From a checkpoint of a small transformer trained on Wikipedia: vocabulary 2048, LayerNorm before each block.
Each number is 500 + 50 x the weight over its row's rms, rounded and kept within 0 to 999. Layers, rows and columns count from 0. Numbers have three digits each. The size before them is the row's rms in percent of the matrix's.

# layer 7 MLP down (transposed), 384x96, rms 0.209, rows 93-126, columns 0-95
103:449468505549447507558501480356530517509454454496533547499508489468551495601420558524567583482571385523473399557491448498498611615492513556498466423518507542487457460528466528453466482481550473442460419548503416405531508413475498485488499577470419520509484511502582445488506556536481443451
103:512438544564487500455528475432525531381606540543473506480459390473540448524526542572533524583514441540479406398479544538451496482483494405461500521567488383509489492513423534521455540521539509456433507491471493463472513406482534485410545493449617456496473543467517510550439532509550471628
105:569498502509517459431449477490443530513576510554578487524473523441548472549575579498489461506527492538541439615456478609468513458417481513493495574427548423514492422433468518431477478518526475515470580476561422513540509465398443386500498462477403512464492514495449612437528579515464517409
102:594400496510518479543543513478581462499492555533514648505486513527541527514549473484469450504523494542516553515535548556467551546447439466560480502444522562498452446451489498453521385513489429509580540494454486598522497358480476416511490581442478510530497363400442567468523481455469485553
106:555430477520455516524497531512510535573532522509532469477503496508434486492621581469481510463558525624562440520522457446493531454499439525541503534411494459527442515510510481422538594463472520537508516540518490545644491575567485525536546501466486477560518566485394531518474476569377439650
114:454530470483518559565481525537521483596434525542522525448514459477581495551554473532543439553532484452417520503491503374509509479485591499479565520481536544494532477593519336429472463495476562416507447538450429416378518504538432493532481559392485460501503526423543484446496578541495523522
112:573579483531417454442504450531485546574529566483519472473559579564468518483496522490447453499491532469677588552477504569492578485465572538511476419508555531534447535565538488398581565468549417427523498478485494562518490562516566518484514476499473459492504453533562548501607458563573483450
104:536541515514588470531511491525548474491468431469532505414450506520464507476439500570594479505559495572516497443422512450463472439513568553454468548579470508447579496487484596464636466522527564587439480546537501482430475530523461555510466576515412440579514400534555481512624407476480463498
093:475458510448516464549510554522392568369457513477541584464424436500472508534514527504494498498536515447531482387456534532506516554384506394438530511449628551448528487558507428473487483394522439530535475435535521493515460496484421522439475505440445429518411478511416534489504526515482494396
108:481500430545511568446490438482530510554575573450509436524561483468449527489538438509451558479536529558570483450474466474481433495545475440469561523566539544455521457448495485539582434486579516451435508473471508527469463527575496687552516540501502467441598383455519437596580499540531495450
102:481556499485489608459458446493462510511563422476459440605577555603523519462453490458521380577524473468485454509526515478565496549531442443507486483524614453461464460509569426550413550527497501455546523563478495415494535475522496429496642550474520446444537471541506479509473475610457493569
100:569497486579390495480521467501496467540492538541507535447468428485484478447597514422546524541427564495567419480429511467414447513515504422518483533491493469414463541509592543526522560463539571531487505518528499575499430450429428531521516350449457517507446443432485516438594478500388454473
118:455589528468521466474539561511543510442497496484561520451541544424490498410436486565499508578538437329492515464544480541438473462499552495486494597603502531537612520456513508432449429524563451459614457443483457560474464394549471453497441461453500543582485481508512442514526512547522462467
087:466546460512461481455447524525502415455426486448474543431449484524481485496419502362496465458565486532511448493454534435474494584493496482526407430500431495336502541504491499426486511613495494515579476469556455447552515441563465527513637506497480545486507545440520471496430472548379499485
099:487512506438528521487607530441500479625369523431489472520462556476417506404404545473455609536503503551537498541436499452437499435497532546526439515591528469531594536453467422521536419419500492589496540544491505455466545458583512421485490485439472525541471452481481450507483565567486535506
090:569484477429481418580413458558509585479510446435612424522546479537447554497531426464560496496555533543523449603478427515549563547443497497468467499403541536571505510553562483459495442544410647472492532549410535458505521502490558490546457475435460541507513524528543578538454482495481476459
103:530508504428535567445486492493513571441426503520472581434539465488576486492559453579544589507510587476504558448594551492542560604468548531573472539523568655448461581512567419536458492529440473531538541567481486459472572412495499526500530500552460472436440462500518487484539595485531497462
088:496450401523536529454614468470501616553497464480454522513523502493508571464484509465485505432586528513484481513508459579540491468430438529479383418466508459475498549531449474514573460569443524511581537506479518480545416447462502422465487478469481452542549503382504448575536494397424486363
109:522531445465446567442558481481499551549445476428503529498543477522466473499526533514506484529483507558514562441507488477432529585489463583439500438440472555488534464537522482516574487513476571532471469466429484614582590468531493593450411552424551401479413443464419513502607480534534368548
109:482494510420539507496493490517611524488422486474478469611616510566451465447536477389444494515551502414496464544527442462531511495537443468526431533474497578514456528553416556495402494584485520505482475421555461387505514430480519484500591510460559392548452482534475526481500414403452479498
081:567553500545542516510505455524498512535486529514592489572529519459509568486563539600495547507523555541485542480389543493522515535547473589535437558407558507422518549459540553543553464600538599474581513576406465520573596507511568556524522533578535496533507539498533542605502522525589445549
090:549510523523489443415488563469490559488512568487511501516502568492491492451514475559507452538462487439356483495511513530529484593447518475539495558497493494444542568379495525468392497562507393529415441468511475433567433533375552488450395539509471459481545569472509482423456563493516612523
088:522509487525512523428490507543458426570543367398580457542502422436507503531475524523535489391555484538488423533545499598425574443490497505594496511567503527484477556523487481524588484436506423509474539547419552515499543478508465506470592469485465429580514384489474444573449437502506433545
095:563468538492444501525531441558500498547488568511423459461446571502464542483451511557512433525558423453497532516570565490600529478540549553510571467559470563509535432517470547521513342560489469580514395496470490528460505512626539539461481535502517456445509432483468546605482432442389468503
089:509453587507503559547454487550494512542505511402495515573558523478505415446508521525416482471536485501630578539444510469459499461427506409438550395510490437517412555449478467524544508539425548424452508437517383502504554442502521505511553431507535542442572481437456515460509379518511521585
104:511479459475530439517487535555508435486481547610460507428418470546418434570437439476568600488543473543558519490447533546546530550489570551415435498476496458660467482525487445508472497490440453460528451566539526519530546513456572467468541545438436509453563553513543552479414412522446526571
083:623475517540559440605538507514593456518476507532442529470489450487430514485544450469450545476482534499495639546507579529490487518551493523543508501395546550597557477568457525537445501403454521516530410506518454539485577402442557435457559466424540524483503522499515571487525410571554473521
097:470504512475538589506518469524431457569478466480475515441500525483637511564530483499464480561471490541460605535449528558494580494499576449462461528490558553587419499546540461442519483410554461495509504514634536484490474580501498512450539541436498384537494500562596536435582585459410479493
092:554445501481516571452524528603519579460470553457550494525491547528483546475439627377513414486506526481454465603504439510456457543540548519459527636508523507410515515518470551598527522480433555499522451502573492446532497449553467451450510515473477475498515455421572554523424483412519419560
110:495468457544504596432503561494384478493446550514507508412461470544420490481473448516398516528489463515486409426495480469566562454473501470489523541507517602437493405456580460521481440588456520500381480483586488455464507588591427502536494549505509402469485433510549507596550490510479532546
080:514439523513522520483555615516510427475508488544468420466457589568534513492576491484417497465520500485525478548527530518486426489537471484447420521492486601442545537537563522503459510441518534532477615453416613372503527488518531520459456561571469396541550544476545473495440427512520500364
119:587485490514488520539470502509557469492461449453517496505498480435559426491620600568649519497576533385509464465454518507494608404505536468484481463473409456509502530519512578476474491582603554478478553458478547449506436436513532471485548480517464531564558543548571490454560469499528490393
096:541575465518523593495500447464460586487524493486409455508401542490467492362568462479497547504578520523504425549522507432455432494479468475488366479560573480491558451573459539452522525548495552576374558519500528490474433437506538529596583470518453528506526553520532495507507541593457451505
101:429464508458539560565450515475477518611533473487485452460497516471524568428427550520539458542495495407451452563535546503456502573531607408463511452539644591529496488524376496465617594412441510499481512484494544551489537464544476502472505519534528511419511509485452461513492583492562438522
# layer 7 MLP up, 384x96, rms 0.196, rows 94-127, columns 0-95
101:527421526523504432509578469455544487490492470507480529540626464439471474455491561538609519507448552466476542477550521505542598498535503437439522601532439499497551525457538498625549597580527474504459571505509519469484545522468494529302516480423457488444529550478484507433457521482452520549
102:526531379463543436573539529535554545472436469523506493489544380422558382397465451497533548429513525543501536488538518504559454491539567494503552514546543415559418570441618464479523430590532544540547507441525483597557506523559504469424552513534559477521530524522536456469462553502485493516
094:513549408606503423506494450467598471473584516447474488441425555520456492519457533539510521486512466477458537599457596378497523556516572571525469470545475513447431532520439494439492489503458526423527525401562580515419485465423514458479529494547478481535583487548562593466482525447597513467
101:513560553351418524483573489534529540526513420513530491548424485534462451552500564495557565489461631551535541437518535462458496453535555488444624503495578448550542498448572465435529487486473475521533553587547425490457477487474478473479552482520486406506411540511553467569563482521409460462
107:495498608488540464536393533510400462520448473506530458510534500562408577575484537481440545494452530562530458519618474524495477390532478494552524513407454486533522462409466486458470490613466489493531491499454460526373572569576479486520474452509550445461608567513479476531440550498520535555
105:499456611530506517553400513544534550483499571497442537519578467587376514532524470512523514413437562540497588565432564506552470450481475481467480519529447493555541463492550454456527532465565660488446504518543502578459510509545355544553490505451443503521510430538540499478437464544466509458
100:525438415470534482454549568515481513476499597451479474509440495483434533406496505549530528383526576489513480553575607497500536512456449502592420456508478393511462465504465528488491522462548396598581559458550456416571451558516505456553512466551477461512476483503488449464588596532580510488
103:544476546503491478542444500482529441429505493532510506475449496513463501542458455487463541516509502512474574418432536543362572590479493490459533453329334490497492501475478546546469446486602481533450512596553441540505494449555458553511531472526511458410543540529534465440479445458425475442
103:559449471510503529531512554525463549541561516455486489478559540450401532585484465472556479555527457557625560437453495423531561548498472504438527435450485577477533416494445545464497400423401521438542543606468477494540464478602448521456452570470428460406532538493536448436508529531478532478
109:579481543521491442475487499354473567406506444521441449402502490566496412463557555468482514463477509505620508470453463466477481482429578587478637489506495544515542484429452516544428501449506448520454468540394529476548444450405551477441548512450542463545535521487455539484557553506525464513
096:520485484484512458482478508537500606432493558520547526483484563510417388450429501458583530504423517493537505464468566525489541438537501518459510503461528569491511524396489506494449460529538429489543549442464357487447543452530584504524398429565411532476469632514508440439436583512482446452
102:611501498450494606506560516513509503508457547413479510520552560490454448562563548478535580531574483474553494490538484517518574514517533636542543577531472469567532550596411419481571539572460468581476502488500567483564433501431555525573457516543452506444529546437435455428517547500440469534
095:487460494565539412535445432524431502523529604502528447522429467470546444426520498440512478447438585540567530494544506494540459453491493547526462520553423559467471527520461552470391485650506534609548497500523459528577446430474447409499450441474513505523475512473572548401431492528583524483
086:480517539523514502550356476428536554448641586451520521512505460533508477589550391517486510420531488423440445542488443479573557499495563460507523554466513521515517440564502511514462519513424522370537519471543478573488487498471545481583492485514461421457507577500534593439524507454488398547
098:671469487442544480486519518472482495576606543437493502454540491517498543446413476530535433467389493588603412488488497538496509570547517506457543473503572532435490503532455494470441505528540501431541590537462492567524489546536437522503495508592534637505490479454554449511502575529501442569
103:500551443505479477482457536538601631436423452475464503418506527557480549509520485463523428553532536539457479489569593498531436571553482514401455572537443473449487471466444507536458494488545522501559485478473575530493479462502453508506647416585511481480558471460446535517509462397367522498
089:519553429408414502525422542496446434443530464516526542393547545486411560476528476504449435549505467436515530547551542526420449511541469472474524514389498564576481477616422490433485548451592481544450447463564513463421445496439487512616514538481457483477574435472552508532508553510489539485
106:392522566474485456433501528599638477449496454542519499488559483485496460504509503510515464412480531491567443466553491432408399512497491473475490572572398568534535539393496633553462434510485480412468475456445567566525504555442472516485516464541554567433507454484501530524422483513515522521
109:542572529540418557499514499506508560579444473569492518493453487539530442520404457456548591500567506536473524572524497497530531434529532595494501525570442524606459446593458416482510548538525431523386537489470445581531498485405584526411482625576518515520468490485408514517501471480469509518
102:497449448519477483529441421490484495500548553565517517494588527430494458377507563457573537488477510444462530449417483538471505504578565417547503512534498565489528515521500512503368560493475535558640464490412504435485583370523486362500507515487534440536510575494514555479455483494540461518
089:441474473455429425514540426526471653568544445444502474524475440433481507417492568502552512456485539549557425532469520546490515491573552503584449454519496550515477523590464524561565527384480510598521546499437476424533582541543525478530550494533542509556543497518506451513586491518592396512
089:514544546449460424531420558396498506520442550540399572455517545512471554441507540520408486429451488402523494402477474539436437497445556454514530557465514439445486489478546511505459606538502468493391466545481509477641495542501535455519589437511497538483555550500412455541546494492500581500
093:451522519450576540485488540578564533617501447470474527505587473538500467551525577390439523429494526490580538455451560482469498574474512471461591490558496447462543563517550541416610570525524520450548549453432441490519440483357432491518482545484581461510487531497548529434522509528444540542
096:514497491565535486442493460442455453478446526448465451460351524474443525497408459467507427502409495557419499441604515458475593466496559474492427597529488561442511440539530456459398493481489487476465447468451439433495447496472488521533444463627469489571403488512553464504494585542511520534
102:575558502443534463484479570499511536486498487520476517515453440435480545458536498507438495549574472503487508414488457540552497578525513568516558464552595526491527520486527486581586527513482423478432406612463562531561512467517495574537515620535453419503503469468574340482518564457514390478
093:473540421495502448494491580566519536519557445532586563556422547525536450497497548548576509573521564563509558491520535627437507459517450461477565485470410503465406511444567503526498419497593445590503514455445607561499474468427497547575545529480519459467561455487505505512491503488520366474
093:530453416403440469475536600420555508510532479451560508430511478444516540453509518496562511505465354554545607511461485483542510500524471493552472519504482597552482494411512478497449515523572559547545495562534524454499496601475539505543397552518606542474607506579530492396517472527542533489
099:602518554501445505515413445428447423389488547489450611561391529468506420519533496443520660518497460558461585523536514499550481527497495547475482492487487497522488564509544482412519483525550530510522485494562507526488609420463535434443554472516531544527432569506503490422434474481512428441
105:514431436485455579534446538475523488520588543462423497547504481519460478559512531502459457454526617473582457547601532545479507531513571550480510415468472435599495492596460532533532464503512426558470471407514562497499561458450480511562461470488476435408533450482431573557510449413460385459
082:538600511494514443491397514525496503385481515442477535501526581484569444547460527514554556498495500474438548435599524484531646556470582564542585571489558421442463465509547497471520473535500459487498399563486492491567506503430471512572566506504494598407536415477498547483487582537510509495
117:554538504539488541626477484522499492489459525427431461575563522533495473534458453557480507452504465426521499578584472355587552523555467542604562458474458418552409512606549450420531442417507578536512502510481556440556549462545543537503455474497542521450555502474496489498525499418447487506
087:513464491508482535501482537441560525419467571489512528484550499483445538531458460475492486461547449562557460478447389541506540483471574518428577475559454546462390497502429506397497431406475482502484449510508506410544526505565410450604458451487523445503593580506537439420480539441563526613
101:527586446516443457541394576484448500536556467560495543484404605457446419536461488457517403451509608441533460484589506518518493453494549525563471483562489508428561573440539573553506459462447535389469535526460530513513574480442474581507515436551497555447548520451499493494486466390501493509
109:523489480548521491529471428594505538516492452507495371558536545514551502512567432452506466465546528543485629473578538494580561456602489470438404494483416535457587424421501542476448488544551569508473533524424599533506497442567468553495432427502478522458515531539479584455499493522466586515